{
  "n_kv_head": 6,
  "norm": "layernorm",
  "bias": "all",
  "tie_embeddings": true,
  "lr_mult_up": 0.977,
  "lr_head": 0.00534,
  "schedule": "wsd",
  "train_tokens": 184800000,
  "steps": 3074
}
Each number is 500 + 50 x the weight over the matrix's rms, rounded and kept within 0 to 999. Layers, rows and columns count from 0. Numbers have three digits each.

# layer 2 attention key, 192x192, rms 0.124, rows 141-191, columns 48-95
544552561480437512513495459430474511478483455504523575595482567435552491479382545548535499458473429547507527524411448572463591431514501508553440
502490451559443491537491611447486474550456479497430449429532521523578478467485461499556476454482506404421611517523536498479534485535475440465500
559493443510553442511498422482457510577493544423500517459493406495426384523501545517457535484499456533462563493501511558495535539442481525534503
531520573556472508525507559558526502477444474553401517409486500486419520429502467431575508405545512482606408556413544408484466462482445454553518
465560523496533567558577549633563480594479481454477492501472486461539510487403467568544504475460497465545517535567422455466428371459472505527503
454411425527453432528467465456554498497506532522450480380537469521533529573531529582528585349428441450469539486512488573514449499470519467529478
474421569571489390438475522537589560580595520525500525389590504376496542540433541505522524537487567584533468467472493497532498441487496450545491
446411448510512419542590483441521430514500477505575526519521562434364534456536477483589529533467465564483646466573439525604508515348497520430484
479506566470510554441581553516459481511483522412542461601549467396468453479427473504490450485452463433433529612529524532483493464573586556529450
542529420545434553601436580501574459386473448453481408536495562532521491518444542600472536493516530476489476497483564560515559504471436482532452
416526474577442491504428473558482437455504408442521551512443451496459568453573544536557500523414566500442389500472512416514515495500506532416598
431495409527551623450536500501468497471490555367564495564520506477481478508549481587548500644500508469580492477498575488496444554488589512468541
535452443486574526462538495581462513366426487415415524454448436465510541532533449463537536541581529569538506569401518477600505573483605453576462
540437444502420540450440566482573535571444405494613554530416481467540596472525500465658451575525492599478489585547475512454444521437536476424565
560475471554469572460418458536523452487488524479465560419463507546491496494456538503443548560456493456453471517532524468504486445549548473507504
444501485525552492472401499497597506524471579538503552557475461501543558582554558422503476478487532612444515524404466475508616463462583558640416
466521515537531545497515594401582513510540439474461436450471434492469530592390417521481535506514495477446512551560500474509479464410599538596490
413444531510461428399528492444444473520510450590420443494521564575533542466461563525512441515549445424609494481397596440547614467478520490528479
528487497562375563558544541545518484404428593539463502570516595463586393525533451428566494439541508500528527470589484341444540399505568492437578
448525457490530508473519532386569581543492554562477579523525458543584450504464460609530538457514521592570588550543516532541540585494523544524493
561488497481498518465484494573494538523526523471531470501452514477428517477566508464527509483441498488514571448515536523549509553409522532471475
453453475464447520472575392525474461580491485518512576509525457464485509460512468489448529500516495529470492537524532523580521507608455515538499
622621508483571469600381599446467502487512472512550486465453584536554444570395533537651561392487584475500639506523450510409473526328580454375543
543452506433420550535453474536540546524545476481419614521465514537465498497507527463475566617480429482546511438477569534384407347501538556557521
592507482605590473511526462496539524459505519490501533459518455437536559529556459540506391404501467446557595528462498462611494562480412464586589
437480440504550519455413420514436425468488407460587516476463541503515461510470514461527493511471441456484453554500503520463551482546479454520439
463541455488566537495428518539508499439456470534515497465569530501535432502458468536579460464501493480501538555462497453462596531448491532505475
511460555467509474476438504426517462415512494515486447484429553535526455539531585420508426342470507471512525486557515448432497490504490512527410
535554542628577498469600418562546557480407431436492490449525602460534446467549455540462509474492499538485495447506541386526459358567460392491556
485449570489623424490581551589575471496508486575541493433511588423450517508534421516599480527534512565402422545515552464495417475453459463473493
447439470570500548529574509541484447580454460509497491475485518530563440590569536549439546560495569468463626504484492431473596481443538472469489
503624470432492568553500581571441530534507465464522540529489524503519507528519553469484537528424510502531535531432487533504485565476526410550573
545507468496511600527583436550418567564486524458434512472504528463453420593464531443493536479414492517509526447531582519493539448476571419561426
489536525555556552532524597481441524470522478502439462523538536575555406577502490483563501528514435444506390421463506502476453463517547477445547
523440507497458509461420513539521506456494520540501518520556524593516615482552437491447550491454515460514482571483534468561505523491402547405480
429587491544511455466471534467576467427478491496487484531514505469582470589472564422471498413539521575504588521548479403544495506488468495450427
458480454547513467454507503427566555495582482536526524540487498500428566470540570474513441498572471534499454444561533530450465448470501472506523
544543520581465380487484452590400426530587445520509519445448509547494453512495593500596513378512489549446495568503457494554538518597542544489557
522462421463604467529550531346420535606513434522552493442504446540514478474510513457472547541573497544474565538600426506505509521534429507507482
541547480461461551482464530510473516462475530538407527430513516449504504540502413428415465556530460570456553484468451540534515497520448488568470
561506510500389614438478563572453470442477536495483550417526580483513490550470500477437611484581520401450589624465544528580417480488501619464459
477553561427530466516486594518543454489597580573593515528576501464481516413513369524493452505507564451577520504548478435546536574489543531552437
533534525424522580470517409484482499448566543539416445551437480483522566536445565504577511608502522560561482546460500543436473398459449464523581
528529492507450482410459487442538414556509581504355475505442486490480434501551542538458459469446439463560548494511486488390490522369460540484511
447441470566458515508527531580446523508503575486531452494586528447479493519486464480454544422462548520504483494462569563553527429490608499525489
464504490484506712516437482408606536357455529609485580452494511535472574456523544618494542450485528451479550525494537518499573466465525507461503
498500495550507467521469500483368555516519579479592576561491505528509547497457454487397519438453538471408459458534516588577546540424483488497417
502515456488452405459438536510557541542409509498466477594603373386435449559479574573593549484510413539512413454440524521509455539483522452484610
479507530504408528440569426493470462459541560345456460452542511555563566566498616504494605495458434528480495459473439426441469515434539478525461
532428500407489495557571524522495497501450453554532446512512442431481517478486428491514446494509554482486552449444509561513461542530461540537468
457538510533531527564435591471490646450481549529489492532517469390529441495485529595627523532502528535564561351492459565536424501414446539544526
# layer 2 attention query, 192x192, rms 0.123, rows 142-191, columns 48-95
453459455506466507508520491445449509538442512494480426585480562512445453459407468669526462468571516444501540604515480412533444492480478476537469
480518534597539538496466420515544509520434390514517454586538425512556498590391445521404463577443577554561610447431536517485464503541465481477505
436531483506509457487493585596579568515523506534606430549459548546473467570532614480575413334588514473476441501455468478462417383501419532490644
401455509613508506526514468430508573445392416457454517515437529586495460490507465438562550466490523534436484534472531490485521526491562528509521
441511533518432409558510520524345456361404374475473496437530524437494497498427510482451503479502538414513617570527482498463588527496634520459459
530405556519533447499498470489528548367546522469534475474535489453510523423578447485558494431412599503591511598398562518505508550547637393495523
457419407563584421492666570593650518538502568559561581509447486546463446474475497376576579459429475434522512599535520514546524487484537488506468
526478539470500452461382508576486517526493481510501489494452558502540440456399533445389436551454461529400440495549484458573527455488477534412514
449537463497404504520433533476487445607514575591503489511575561480467502557428576425524535566539564502464534507440528420548584488510486573492529
463496553479396568380499458474495468442493527485511539549504458404488652479577530592529477483474390591474552550464491579439536415525462586485553
485504518503474612454484437548435603543625494550482589420487568616538471484455517571517469569423424526521485432478546544513637523502399577489466
503499526524455465442531519457477503516438423521622550521464484513454427489488420441548555456517401503539484543478416498538441519480507457498492
575435567510491539419555370523390445447597479508487513490511613584531611537562458562497519536510538501290478515591438499433433488415504486399483
501562502513582599518507481441542509452432542543486524471434613461490449565522545478423526569518578499481461465453428507535357489473584455533424
489471493474586449475479528534473473455515496445580534528365447512549596553530534528509573429455415558452466472431484515590546483475475553508423
479415524478569502459499486463481532489466516520495495488540478455572499518447591426468564413455497524455440434603530493461462514456575479515479
418503632563492506496429454502528531489612424527533471461535463512491445570446494489550418457416520645555511539522426559484521529528511389538456
487412464471567529484498582485496547444516497480524484583534608485576468512530415460539470543606481420559485518609497494504460401523541416560535
449484513496502523497602565473518521515496515461495417409479471522506563462547428536522494482482528458537548466555482481520503504460461633513443
460482417533506511441533489456506515490491595485550461413530509568524467488424493623529545483481577522566513504588486580398480501566581538552499
506522491517467397570445440360508551456445417447541547442547484315369376509545449559532518499634389479497438579476514497547492603480522574492346
514489514498494449527472496526455532505501431501480502501488520541532470553522546531550492497494481494523498498554509535463539485452420478488565
511429523534487555458458528441492606371482500464508557466493511554551487515444426536415495437463465487580426562479554512467477500492443475518513
500465547529477582531593395379531501544533518474489474556525385479471501508426473484446630478405522546482514398460536462513530470465443490451569
594527554513568548528382573509442375488478518595458469482512548568489457536478540508513502493485480548456446535404508511450559489567560531597528
435418601576473443499443472505539430400513488544509521460507475444441578519580419490526497481569440515424542554570545452497548504570550542463438
584483552532612482442523596488500482534532543563451491490481493573564480501424507465594447493403450554565559517484427557540500386493446526493489
472573532619564474512506456624486444503524561499544541493468411383438462518616461541536437444459515507390484532584428435552467574464487536405495
452466558518539422502544493510529512483507520460432421534519503434455425450579560471485507521447449592424497414494465551591478514420513502473461
425486489429523460467509432430458427545408531477583513519498458456527455474490554466574570516489455608596455561388595579458465582504501480489504
509511497562466415465473529465475444487442605492485520453555493453461539434497436396464519504530458468472601538436515446577473492523506526580582
548564511439530462469519477527504481571494596396502485461435494526491531493484527496508552434498532404528485597588465577498487525524586516473484
577497512524588507511563457523400485467456456466504596492519554535584523549477497472545520618463483433480554481451475500453563465515463536418564
483587476537466425433519407467580417394418536490448491625483527451497517481515468546440542541548517463504522532427488504505419531476407503476382
459585495555516543531510490500547516436551397548447476496501472536511521474480496477517456542462513445601446509471490487500453579525403496493532
394493488492549487483421438449456552515477559493471422525442514508502537550471421518400490523410435522499468556533473468483495535592541509449518
503630465487509495451450493537539518572526432551511577447481452582596475473466583452449509503492491471416491505510476453412419491506550440479457
526438478463511436512574528556472552576473448553506523535520535478408536488562582449523537500509573414493436564542557506460443504519576537500471
524454429465511523551458405517484397560468460478490492497500471482418424427560393446557439487513384448549531511520554514579479556391515593422511
482393441508485510445427505549508514510510571436417551523515529451542520533432536459554466419489432401477489589464542518547501524525541466539532
471600525473499454408509524461461462424526568446477415548511465358397540544437463568444398478470526519533534506399556543486526536487484415469426
429511565476528474418525510474530566484564500445445542485566444452501542461554509488453500597416523510525519524482479478487484596562481451526647
519475455545541463438554526462534586520564568589550490492488495461553476466526483430472455468543495475403504457492522510489470548471451417483481
542475482470447519593442491372459555507474451510548587436390553475534494574459425516447478425565554417535582497490495476507480550501527546487456
490536511452548546513538526609499504470388389522429466459631505526504525529459520498454473519454507371527556484476530423506586440381484538560499
494492486496486519455457465430438479537467364535502455531498572539508504518475469504485468449535496535518453631533447517504536423462531671531489
516590437616459516396518485464441388575427505513382444456490615492395529533567515469414466480506520543518416493598508546529560582545439514444504
602493534502502480388484527465450542564497469522499463438488448461548399475544455476537542556459415447558431505514631494562446512524384537573485
524543426590555449638473539458571444447452522410528444572483494499502584442439563569438483594486604427484512523467581478574455488521496460480492
497537489411439519501548541465481480521464564442483465612413579523515543473464494481472454465483492460440581500571477461510552435537495496532521
# layer 2 attention value, 192x192, rms 0.0879, rows 128-191, columns 48-95
505542488491552526535344378436507542427531546484506547497376487478522471496468550493413537467558518568419549431511542513449394558470561503579390
538520432598444553594525515556565523441527519432493524530498470543548565604507462411538403480546561423486394508450422497490544484518510564523484
515533506586506407457458527485492456583543543503480561495527539536532561557481509491496602390534497555608467516510457437589509597453450498493483
544489543532473439480667515488567495527462426400525514472517532542514498512520503560486519409479462621561514579575446516564525553420424532451496
424433503522450466542492531481439608412459543469539507477541590498499465463479430523510455529449491492454478485523501485486426504534533500523492
514454474509575511548561490392511558502518525370461528484445546521506509513503352536534578419460510556553547500476488471484437481510570539409439
475514505533470491490406462512480519473583488550426487440520471585436507547502465514473446502523440514492517449470597672546520428452518515441340
538494592497461594585452588494495533492490459496488454492489501485599472589448471530409473529529546477556448510626410417510507499456506527498486
431459463568517578562558483585503586619512489455484443407523591437530559489468479479534495566578429414543522536494563558514462393511524471552539
515574541535527430483445481489403594509479517410439488421530580389435499512438338448384491465451474552516524545516575505457524589506587603510482
426498472472477561542477493518484450414526508434434475555475525405492544476466547589492482519498541452476549510503469404493503405488606431414574
558512494529494470458603473578532520419420485485530477521541485596520530485629528420459465441535522526557567509501509502527495443524497547530437
491551574522404522519502604478433515537518463564502494467516507480514567434361516482513375524404525455560516509513518475461562478495425529453376
604448495511508481506496562416459503506459514582533433553525544542583571499503535481535465550480480518499565549457504471513524521512517472546481
487433444535443470520546466458501594476546447402517494517447522501512522447522446519450448591551474441574554565486445432460568526489467535469506
451421522547522507573428404522541481545493561551621511561553557412468549514559576588375500578481478437439494411537378555419452483606543557428449
545575580438562498417546442514523380521474552446493434441449491508461560475483563528530506493393518431554519511461659539474486441615603408474534
494430522440400508513515529468456486448532467593486507546431431580523520546523489441493435472516467482446525487393471655461553521477402449500439
554526500514482491477473534564488460513380522469515477582561451482537473409503507474485515474596523431450463571550521491496434483500596398580485
465522495419501598549479429441514534599468545481517476615627486447482492514545493506476467459509472577518543522521487545484545449446529384421515
523592485550518493488489522434508486460503505457574444386506388557498567517550534515530515432483377548491399500486392503530497478516448453454532
488481493508498436348531437491484546495456558516493450567465581488527510427512376498570450461534542480474556596559520551430522438562586512491521
476535552574544478564563541434459463499516500571554463474500503449483515460558510541428432515522542339528568532514469414544403479481472557496494
523509537444519513479461473433433503516520538539514482406449491480485467518492451485448533532511435568537575502532514486508590439539466492515480
502568407516490447648494532506475529468538545565465595502607493475558514522555515510550487465499585488489541513566484477604580546456477585479496
403446500437548524464571487443503526522565482534438471448547503517562473524496394538489384422472558506527491440485498529465488535523510417535487
518502377612490505571563446454545474512535419516549445496580516425514494603507458418467508592507428447500541496520457380589523508463480504507485
481485435518483534516507524472532494573555482541438441575517465574532548465419499404521569543565502420517470486426480485512570504547519502496513
464494487481462554438500562470530442575519456557477544520495579501487473569490554464518608513522587543467447473479495491484495468548468441571520
466612427475557493465398650475537434499454527467481529504499473576449488412501524488498472426517427514456581568636482459540475437564501465537474
506544483512465513535451486553518507442544397348347581548524546528508465460555656499548430427387388480556524533456498428487453529569492563429394
415506517389371480457523508402545532504490553568485505471594471497557552450489481483467519492528485432629427454510573510479427488487566425494490
459500465507481617516425487559473515560550493479513465496441556407512582495545480496564469459451566474558558495486491500648590463558584468510580
439506504487496658444571416434522450415505534459548490422462549434556503454499452573632563466569526520466498528496514541412558528543561482482536
528472554501398468506468518479533479593537496560578541504494566529445480528510449467627494505517439636474502414496542608545539566488541519470541
446522505534452467524441451559513463414445556480438582449458559435501505473416556456520472401497495511524558420465462557440499548494467451457502
497634396484511491525509547545530508422555575510539545481533567430504566486526546503460535461495537494509548487490517479458458532598478547550558
525540456610529551413501592502488517576513515566535518439470551550522477494531534466590588489433453560415485466575515479497493488569505550544460
508463501513550569603540525474534567545540459643386443445408410543491468468516607506465423477512591412432475577448473473468513563434543528446634
448497604371491495508532475523478612614439506414461538577537501450513450546446471404505383479524488473587434482500549494426458483511431480539489
486409517518616488525639447485462542485603555465584469508452505442469524476462537556491449485521588551432470487517467467541462409452537506441460
531560496549521564467378530424494423535555520568537497412454585524480574510467603523545470480550484502524483513393501515450502597504447414401465
585468501550492585500521504415457500516498562528530537522501492524485511515505551539503629460478430507406600510565514518511449467366562474578477
566438543571504434490522412544425527508486427606554494513608500504481556535536518381375497502479503440544530603535362478601500553481585452490436
415483513574593502512534511568526532465489521543565456441535531457524518477514496543445345573482504457526459685486543424445408549538496444484353
525585562442530510471479438507381514435510444476492493371536494631579556505540557525456475466574530495562516529553470550438498469485535508416532
556554439419583491569417470563471471348438548547573466543477469570533469510559499481515492593473509539509567530513445534527478475449630462508459
442543523482436526408450473532543509408416615360429367463468519495460510492487485426493437584448581501541526470590490517520547431526512530473570
447527507511485452463454511489557505529562502470487357509535523484491428491555465412513442544531492458449425458500504440511546615507555490448435
432461500516488548562529436415510660586596550443497632442499522456477549610456472530654518448527502470447505595621443501484527501499487589473570
542510393424481465538564446471493547457564460496457561581568511561499437503374516520473462514304485505498541565535429512484511589431517441480472
389512549482520503502586475508485481486469488554460497541521536599544474532456495332399521491547600357460505536532502507582492498499540505424528
522547490573424497526506459473524483494422511574473520547555633492519483477556511404500477484482508502517502465546449454432513529550505422489475
491471512568497562535511566535488479463551452525628524502563502384509475413535497501441473515471554467430482526526500514470480501441575513577406
552538570475510468523469459468510394493540505456414594492575556405434452535492475614518575351523476571486441530508505493482485501523437556425525
450510506504481466530512579481463485430519548455398495569475509476451450440502475504478468537535489483479557485472544474574487481422510398480525
560551461501475498475494463602467444554534545518540509500491605621469661470546543520457501555541516411501481598556500476501435385454385484493464
443391594573534556493485506547541493402524530444552519458496546522547548493483524481416602576359479444470405461582534556415491482509547505499518
651468480489511549467544473526458565509418501498402511600544516429504409479468486522525366585484531483488602435539464529530504509453430540572505
473444487520560463417570346560471522479560463580488449425502490496504510581641463527378460517487499462501510488485465464497447490488460472493407
444484489527494490409514454541488514480549508576520464444442458602468448545509445470522488450503537490522494439440513454549512507481467413568503
536482524533575391484460477518529421418348565528487535586400447383500535507476501571554611547434573515433532575470464547441515450475573523523588
474557442516515536554384592538432472550477524412477549490543463556509454564498505524552534499566457527490436554507446577473540466565497550522484
458465446515468376546475421462529514456483424572507598492412455443492474598485479613489512497466490492527482535542462545438500471451465489542485
# layer 2 attention output (transposed), 192x192, rms 0.0797, rows 128-191, columns 48-95
408533526543459507464526426519542457458556501483397502437392388472522549552485482474481405473435530427426524418587515471544481459542482474483621
492536537458495562434477491574458461548472472551496528564440521521472435451540540588488538556562524466525555497404568538472489528486492446391478
522444486539558502482493512399551519560474480454529489541435457468497418474388462492562473589478474493481562508498466580452480532453446531556538
485447476540413544498426500476485428512453540504577473524514524460457441466500474514504494516486538500485497417528469503425518445545548558553563
574438439527496445483495538491541429399530488511534505493498450551473507570536541380526478502477521501567667481557554463452490576436550508466507
475510542428493587557410491547519426448519529514530407440543452457427478557412517427583454557485474517480485458541452452492500470480506541542412
551508499511530595557491426466441403479462468472494506516483537471570578518409474546511464445534479399527427517533527497480492538528599527630536
430476491506557458442471453513480514532466530546494565435463441452533524398537600412458525457489375429556547529427535539383467488479438447582513
560530491584508570517511465501482461602411479515511514442498489549430503455529681506558612499424488532584554456541459412480554452547564525527504
524439463483458568515564521538468405538527438526486445386473465596531521529526495531522454621555462469500474515587439489514438519511489520623518
574565529536539450440518501477509491424446545597511531498472511559463572620558463384578472516522518524498518524437453552483556501494471477564522
471501605549491579569496491470446511569597523444505559458507479507512464488429489532501486542464529456570439438482521434461462528483479443491511
524479447470469451429559505454594466519531430534445404585517479450457456483497527561527568510494523478530511474448472502560466540432503431488581
520556529512502514476472560468500403513483486519535518540553532424476422461427485490532563465510505519443465483496437401488533551457438404530543
536498494479485460411529448499564494552485494489580475467497389428488459527432551464542560458474424601487449499517477490477510529491448566567552
585465501480494523463601466537559576536447500454374519487533479527552504574515489445563597504529484501576441583441518509436507456468494488462535
424469468512453560529513457473355538362555529515448555420546593432496477449562512485468432463645534468442528476460453509498490485422470543497498
505509493488531528545459460438494555519512522441512501535511498509495510467499547577547492519512506562450449550494541410565476438427521494444523
538489443486481493405483576472400445485608527569519527407462516447504513470436463522390491452450556497473574541501522512478463475469437587456487
429457531553471545523480484468516516505437498518466552461435503530462434539425447462544479447484427538570508477510525475466521475595462599558510
499380511468530486477399526552535483518486525449498457519497551477503507453415505456450554521488553519562580474609498499468473462515588464504425
498500486474576646505451436522486432611508412502504477544513434517485477548492557459413449528459513530567494496381589443528509526466444525441453
493538450485480519446503487475525490532457510592541481533422529509523492464491644431464551545507502497422444459511394516467477452512478508588591
382525543495515503489541424579502406506432473595499455570420536610593531508374485570490452532434530312515487504504513460545477509508472447459467
512511548457459502546455509467531519561439457474515475573452554505448464481421502499507498506569443520501474463454436468507439539528552514451493
542627490492502607565449533514521487516487508518501498539463463495497515412523604430497578530483524578438499611475503472525521529487476472446527
481527555482385521503501495459521504557407501556474483554470414510461492463500563500581576491526522537526511473546472524443571602611522517467515
483537516454436487468442484495420525457490547486535554451526500478424493505533440557479456479466508494480518565460468525486425518512566464431452
429434507556482561515482409516541563520445538420549516593570417446458561529470536523464459505523501562542527600590496544551514601504497541471436
583521515534480483545525481451422491481493537432444493470492478499536499571438485507460496470521543435459469564503474484547530465611535596488518
550539414451573461481534477575500503421442583442505397557546469429530541567496451424517498579511558584444530385486616443499545502479495438556592
529574505436498412479448543543499478473474503479507505502522555503438478445567512635498445553450520489460549608585518533479556562431431596592434
493492541417460456562567517392483375538491543496510452430593527528485430457543539484548507487521458524473470548515481461484501577542503540347555
481556501455503498526478532512495505577492476538483487554533515473466451497558498481443446510491533505470503483501452502605477452450417499465460
544526500441481479425578552457504486551460467562453471508485510513532491435477542467492595466501430477545554547503519492438513516493488532500527
548469554388462561530510521441502566556516456502462496586486459467431449439606459490490501559510548505545397439525565578396478391556459547453494
482539513463453492549436451539483438486458510532511490498466515519516458535505433498421388495541560541522486481466524525530541487487426449537573
513519517476479542553469440548508590433427462457480499525481519474530502519475477501401421603460533442613500469460488461486450522407493453458575
484503567513419483494511463488486458447475495407563433487488606396483563486555449540410442603579457456498486530538512529533550459504566538547510
522479470485537552500446474461529499385466505513569460503466513546465586511498559489550563490474504550501521512506451461501542412497596479513356
525489416515516494548413497581551458496522481446513470413607452422493492513543560470456457430594461464554529518431617512508546530457470531577575
463451513419511526528521549510457476502407485484452515579530480542492497437459557524544528533450499536536548470502422510539504457584487514501579
396529442507598425429530492538456503371526432553529381576521388479499482531494430505441511514437577461494468498449524527528453533453407445423560
313489482394403407531539536480539548479533560478505482536587485484492549465512489624481484438588466491475483543440561515475578526509458489586551
580479452461462523594461459506408412578479414438503542505497511446489610519456485482490454453610509493475498499581448554522596438450477572488662
483522533583470538545489500429598539477508506479443526496449551409519555522450515489504451563473515521522570412508488553502496539537517423533496
556506508450461582474481475427509571506476422507418611456507487407505551549452617508541476479491469396500353562545527479489475469458389467486557
565461563478521505502543491498498445440555444541483569561508436438481464441525588501570496453489501553545436424531461536526480523554422455415498
588480512400489530489434438478541474515518451482442570473543485506442609530547578487497493491549452569510562463602497525481500451504482540527537
519497462546553576504533453526507345495440457556501433484492459542467546464546449438417481497458467497570542439441461407518483484529508427499364
434520550587436567484481513540466442383527543475541467384529483516549563489618391564524501442560548530426474502449585468534518447473508484604483
510510506546426492471472445519472432465486509452406570481463478387501592515522510562482526468532375569434398512526496451409505485508543502503575
514445570458485474520434438495517586516533437512455523549591462562448495497405427560456501523558477485506428502521472522488480446469542579503476
509478459468524499495502479484477453463536506508441569512460492539452561497406484539478525518506477477453462505584519426554470564460479558479570
426556546507478489529486542568587563598446462483527420480504450542519554478603513454582516519554508506540558372482534486492497504521495499489405
559525494451481426472416516545515479532483464485508534551472547471488457535509530572579527539604468547520406500492498537506448561556478482515530
435499437568477454560568442500431510528423452551576503465524456497492443489535436564544466550552544517500553505566545517597569589590634551415456
588548406474548514473521466621457498437479517514580460464506420386585456456525535454491401516444483538529558493516531393514494553488503440458520
430503542483498515496461552508545429490547549436517499524479493508564567485471478534523568478425455466487447504538495415522483468517524504484482
491502452532426420504393609493402498474478431447547603487532535383481497490557503517501516446505491487479568454525534522502512494492504564507550
583463506561473426555517578548459402448544534517458639500462558506519493471491562537550507425553460490594462531547523573517489468526505536547518
508528429468578538526547513495467608511535519464448484481557509561495469451457453438500544427425442486554358558509544407513472545454467501533449
530517539458493554470575524432571493536456587607504440535472497502488522464394545469540496574474520499544570453514489410519537450471508475514515
495490439442517555444467529453476523541481512453525412512531402475475530471493493462482468461503485506496489469454552516535441466454516510502475
# layer 2 MLP up, 768x192, rms 0.117, rows 0-26, columns 48-95
438463542414594573551495487453413410610457517508497572529579471575473469553399456593503390562578535519390551593450422528447436526498564484455488
418453484557574526517433568449629489507508389515451630513555502461504455505508503506508477520474414440441503570504465561531522549538503623524488
607457530478516447490533579585476498495445525455551499504450580512514539552567559573518571531502555432440572392497465544485543491519523557410534
582491445442461468493450398391515515501625459447444691467532438433521470473602566576490538458443468564523528578526445462560454462490445599505467
528445585489536530431438332487502600483512551532541499511452430441498510485492485493551541490422557520499469383522458472507567427465479451438472
605462515536475515514576631538576508464632468566496568449559531501500459460530457502466588444468420493418510484449516545479505619487455488508587
423495518494435488571527492414444466464497508460476484577473462515443540428522468438526551483527487528516504526548554532613516596558462519569484
473566450489617511577499550414457558509478489523578442400429461436511525408559425482528561514444545454538538420392466509478380430570441543500489
545521507560442585523470512492472475468519436411506517539477535480460505456438488451428483527520489448482465490533465506424494541443402524441490
539436497523426510533438456501539520516537492506541538500564506502478547544495570510483485515524496496529518533551462493539548494484510415470541
395617556532543474429525438500401470553460535464529557457514517576436532483430530492357512514461417473598464489545449475489451579534525589467541
551497491509557502521447424441510500498439536556510498568478494510455547507420528498482482501490507461520537531531441452539470490526465533465584
502447429435529587449503542473553483520504484488411539531505432446515550491539517493475492528468539486579535399533560478487548488486569535447516
501508498476515446492416499527548490432504511466562551509514447578479505522534560474537487536438490521426551626457502518521503598432480499529499
448539473400521460576537427581466544506480499516471472506543480384473473449560541510481459440457440410516443468537516489611535473446500507606497
534461509382475447474525470552510500517492485530576560450463561412459484422438512481512516496518483499492358570490563564515553519530560524449473
575467448410546412600488529445536410517481493516462502482469515418482594580480561554458463576449474498555514509526518468489533444565499563504502
475530499495530475444488589492425573434480472479585459561414539499509587427560494489431518499461538506515475380505467521537566522521536573569447
513480535427492433521501508490498514500463559534473504515463498528407489588469589536533500495623527464512516514525584455514601491453510604507539
505511517508419453471361511484444586515487596487468518536488473552522446562452540467453463500568550515483451470526497477458509448488508352541502
401597543470567503572476512420492504469517510537536548421576511505423538471453427534540402586465513458462519539503493453564527506566453514535473
465552499430566334529436512463453512526513506494535528516541459612421485503460473509385492468492496493462528508514484549539554505550520500466530
564459556473506480518484473441487464430479526517442573503506543449473502446435408552513485489433464494509565461592443510463454490484480499443497
538479402562456433473543505526495453508501537557481559470550561485408504491483547524455527452549497507513453419326434476500469554510450489472493
459495473494512469530517509523385479565567472480516513520499505484491507496526513413552539528574601495577487470492547571480555516534520431495538
503529538563595466578437555562542581488562489566573469491461460428517351492562498526509480482471465539496430446527497464469457486549525464501597
525503507483531546513458472668482475553548491544479481483540527424515468422576467472581522549460516554466537430439596469506480436561451462615531
# layer 2 MLP down (transposed), 768x192, rms 0.117, rows 0-25, columns 48-95
533509474513464475445561498436437572500534424470640462543395560558432475502472476507546507520475509603438581409485487490427463475434548450471486
460477476536471543520507510553552483537587488581533545528395503521542459498476627557464495530513501593483498501447511496463598434508412527481571
431475428402384482486526480523551523428593462459562566521483441429448466517537523505498376552506445562467499501401549465556414480448585460445519
530493476453457457505464509548523489482654593468603499499451568538546509502471529451456455505550523531461455432491457504392477389542582420474514
530521515587558405500490487474447497426511546481606467457493525443460500506434425489534595560571469547525453522413516509509573404531500464545561
431519461455532516459397417462441460483468530475531442505494551487435467489448478460423440550485495494547539497544427453531470354509456529527601
554509453446579497587441531564551521384510511614538455479472552466512459417470529553432577517461498490440480552531481507530540601487465399529542
604504493405478649495474458528532611545445430509541457606482534506523566450488456416581503450529580548469485357574456546376475377522453441524532
482473515533501511426494439504502414543554472516482490505465487616548555440516394459441559398528484483489538534540497441561513519560493496592483
491499542571523541615545519393485570552462491559477536472536453506446476475627470466507638518481520441587594547449544542499477541468556586471527
557535554546484468522485440452507556464507517532580582510453407509507478476466474518473513383479410551489498584468476551454559489447552492491450
455576572492414447457512539542519499464452453483557562481508450489517513487509538500480541407488471539490509517469460424480437490473526390436553
532405542555502494531413543526488457542488551523472526453525497525525451460455473451500464544467469495460483540528478436474504497459462493409446
486506420550469532496526580426499483505476480424612561517422552481451547484448540537564590509451443515503668527539624566501548604485541549454305
527509577490561503521560519538598523498366435440538500495500511555503511446460497479419552486524488371568510541589492447473512562527517453446527
528482524491412512509531600469552563445502551516435655586453638447534499482419443539563526582529476496603580502531492557418453581508525464500448
464394473530476480487541494588580494486513485480478508517457461517502473499561458516532462445550493475494550490555440516486443483459476508538462
509567557480501515559436508484463553627517541475488463521498468545595500526549480548476514569487507506583572564472561474499587421486451445457514
408486458427558478548536466505411578488546424562513510488443561488572427429491446471435535608488567514506561464551440472537351536525487422567571
543462536528443451471494445512507512443474568476537541525565550500570558416545531544600507487383468501567494411525487537460517523519474487473389
552535506531426475474491494528463555422483480545463401380467482537404478505477544451459402481493406424594572478458479500554489463494488499456422
568535455495419505522604489608529442481543587588459514559428496503594547566489477486433450562450536493524473443473510501493513488486582528509493
498485502564407507511407459474361519556474484478430495395473518456534463484588462505578584527475588504491404459516452500501527411442461437541503
512515438595464504609398487467579514491474552469476446480463448456449612487453459446493505477549496554526534546536470518543402477472427448513514
422482538526540549440533453520523472462580522423487549524603494411519459529500498441496473450541525518512492532470498557482462476478424421533512
437479507521495433430507390465499488484429525440501513512529524507554566546462560484554506488494457580474479502508448453608547524497453514484345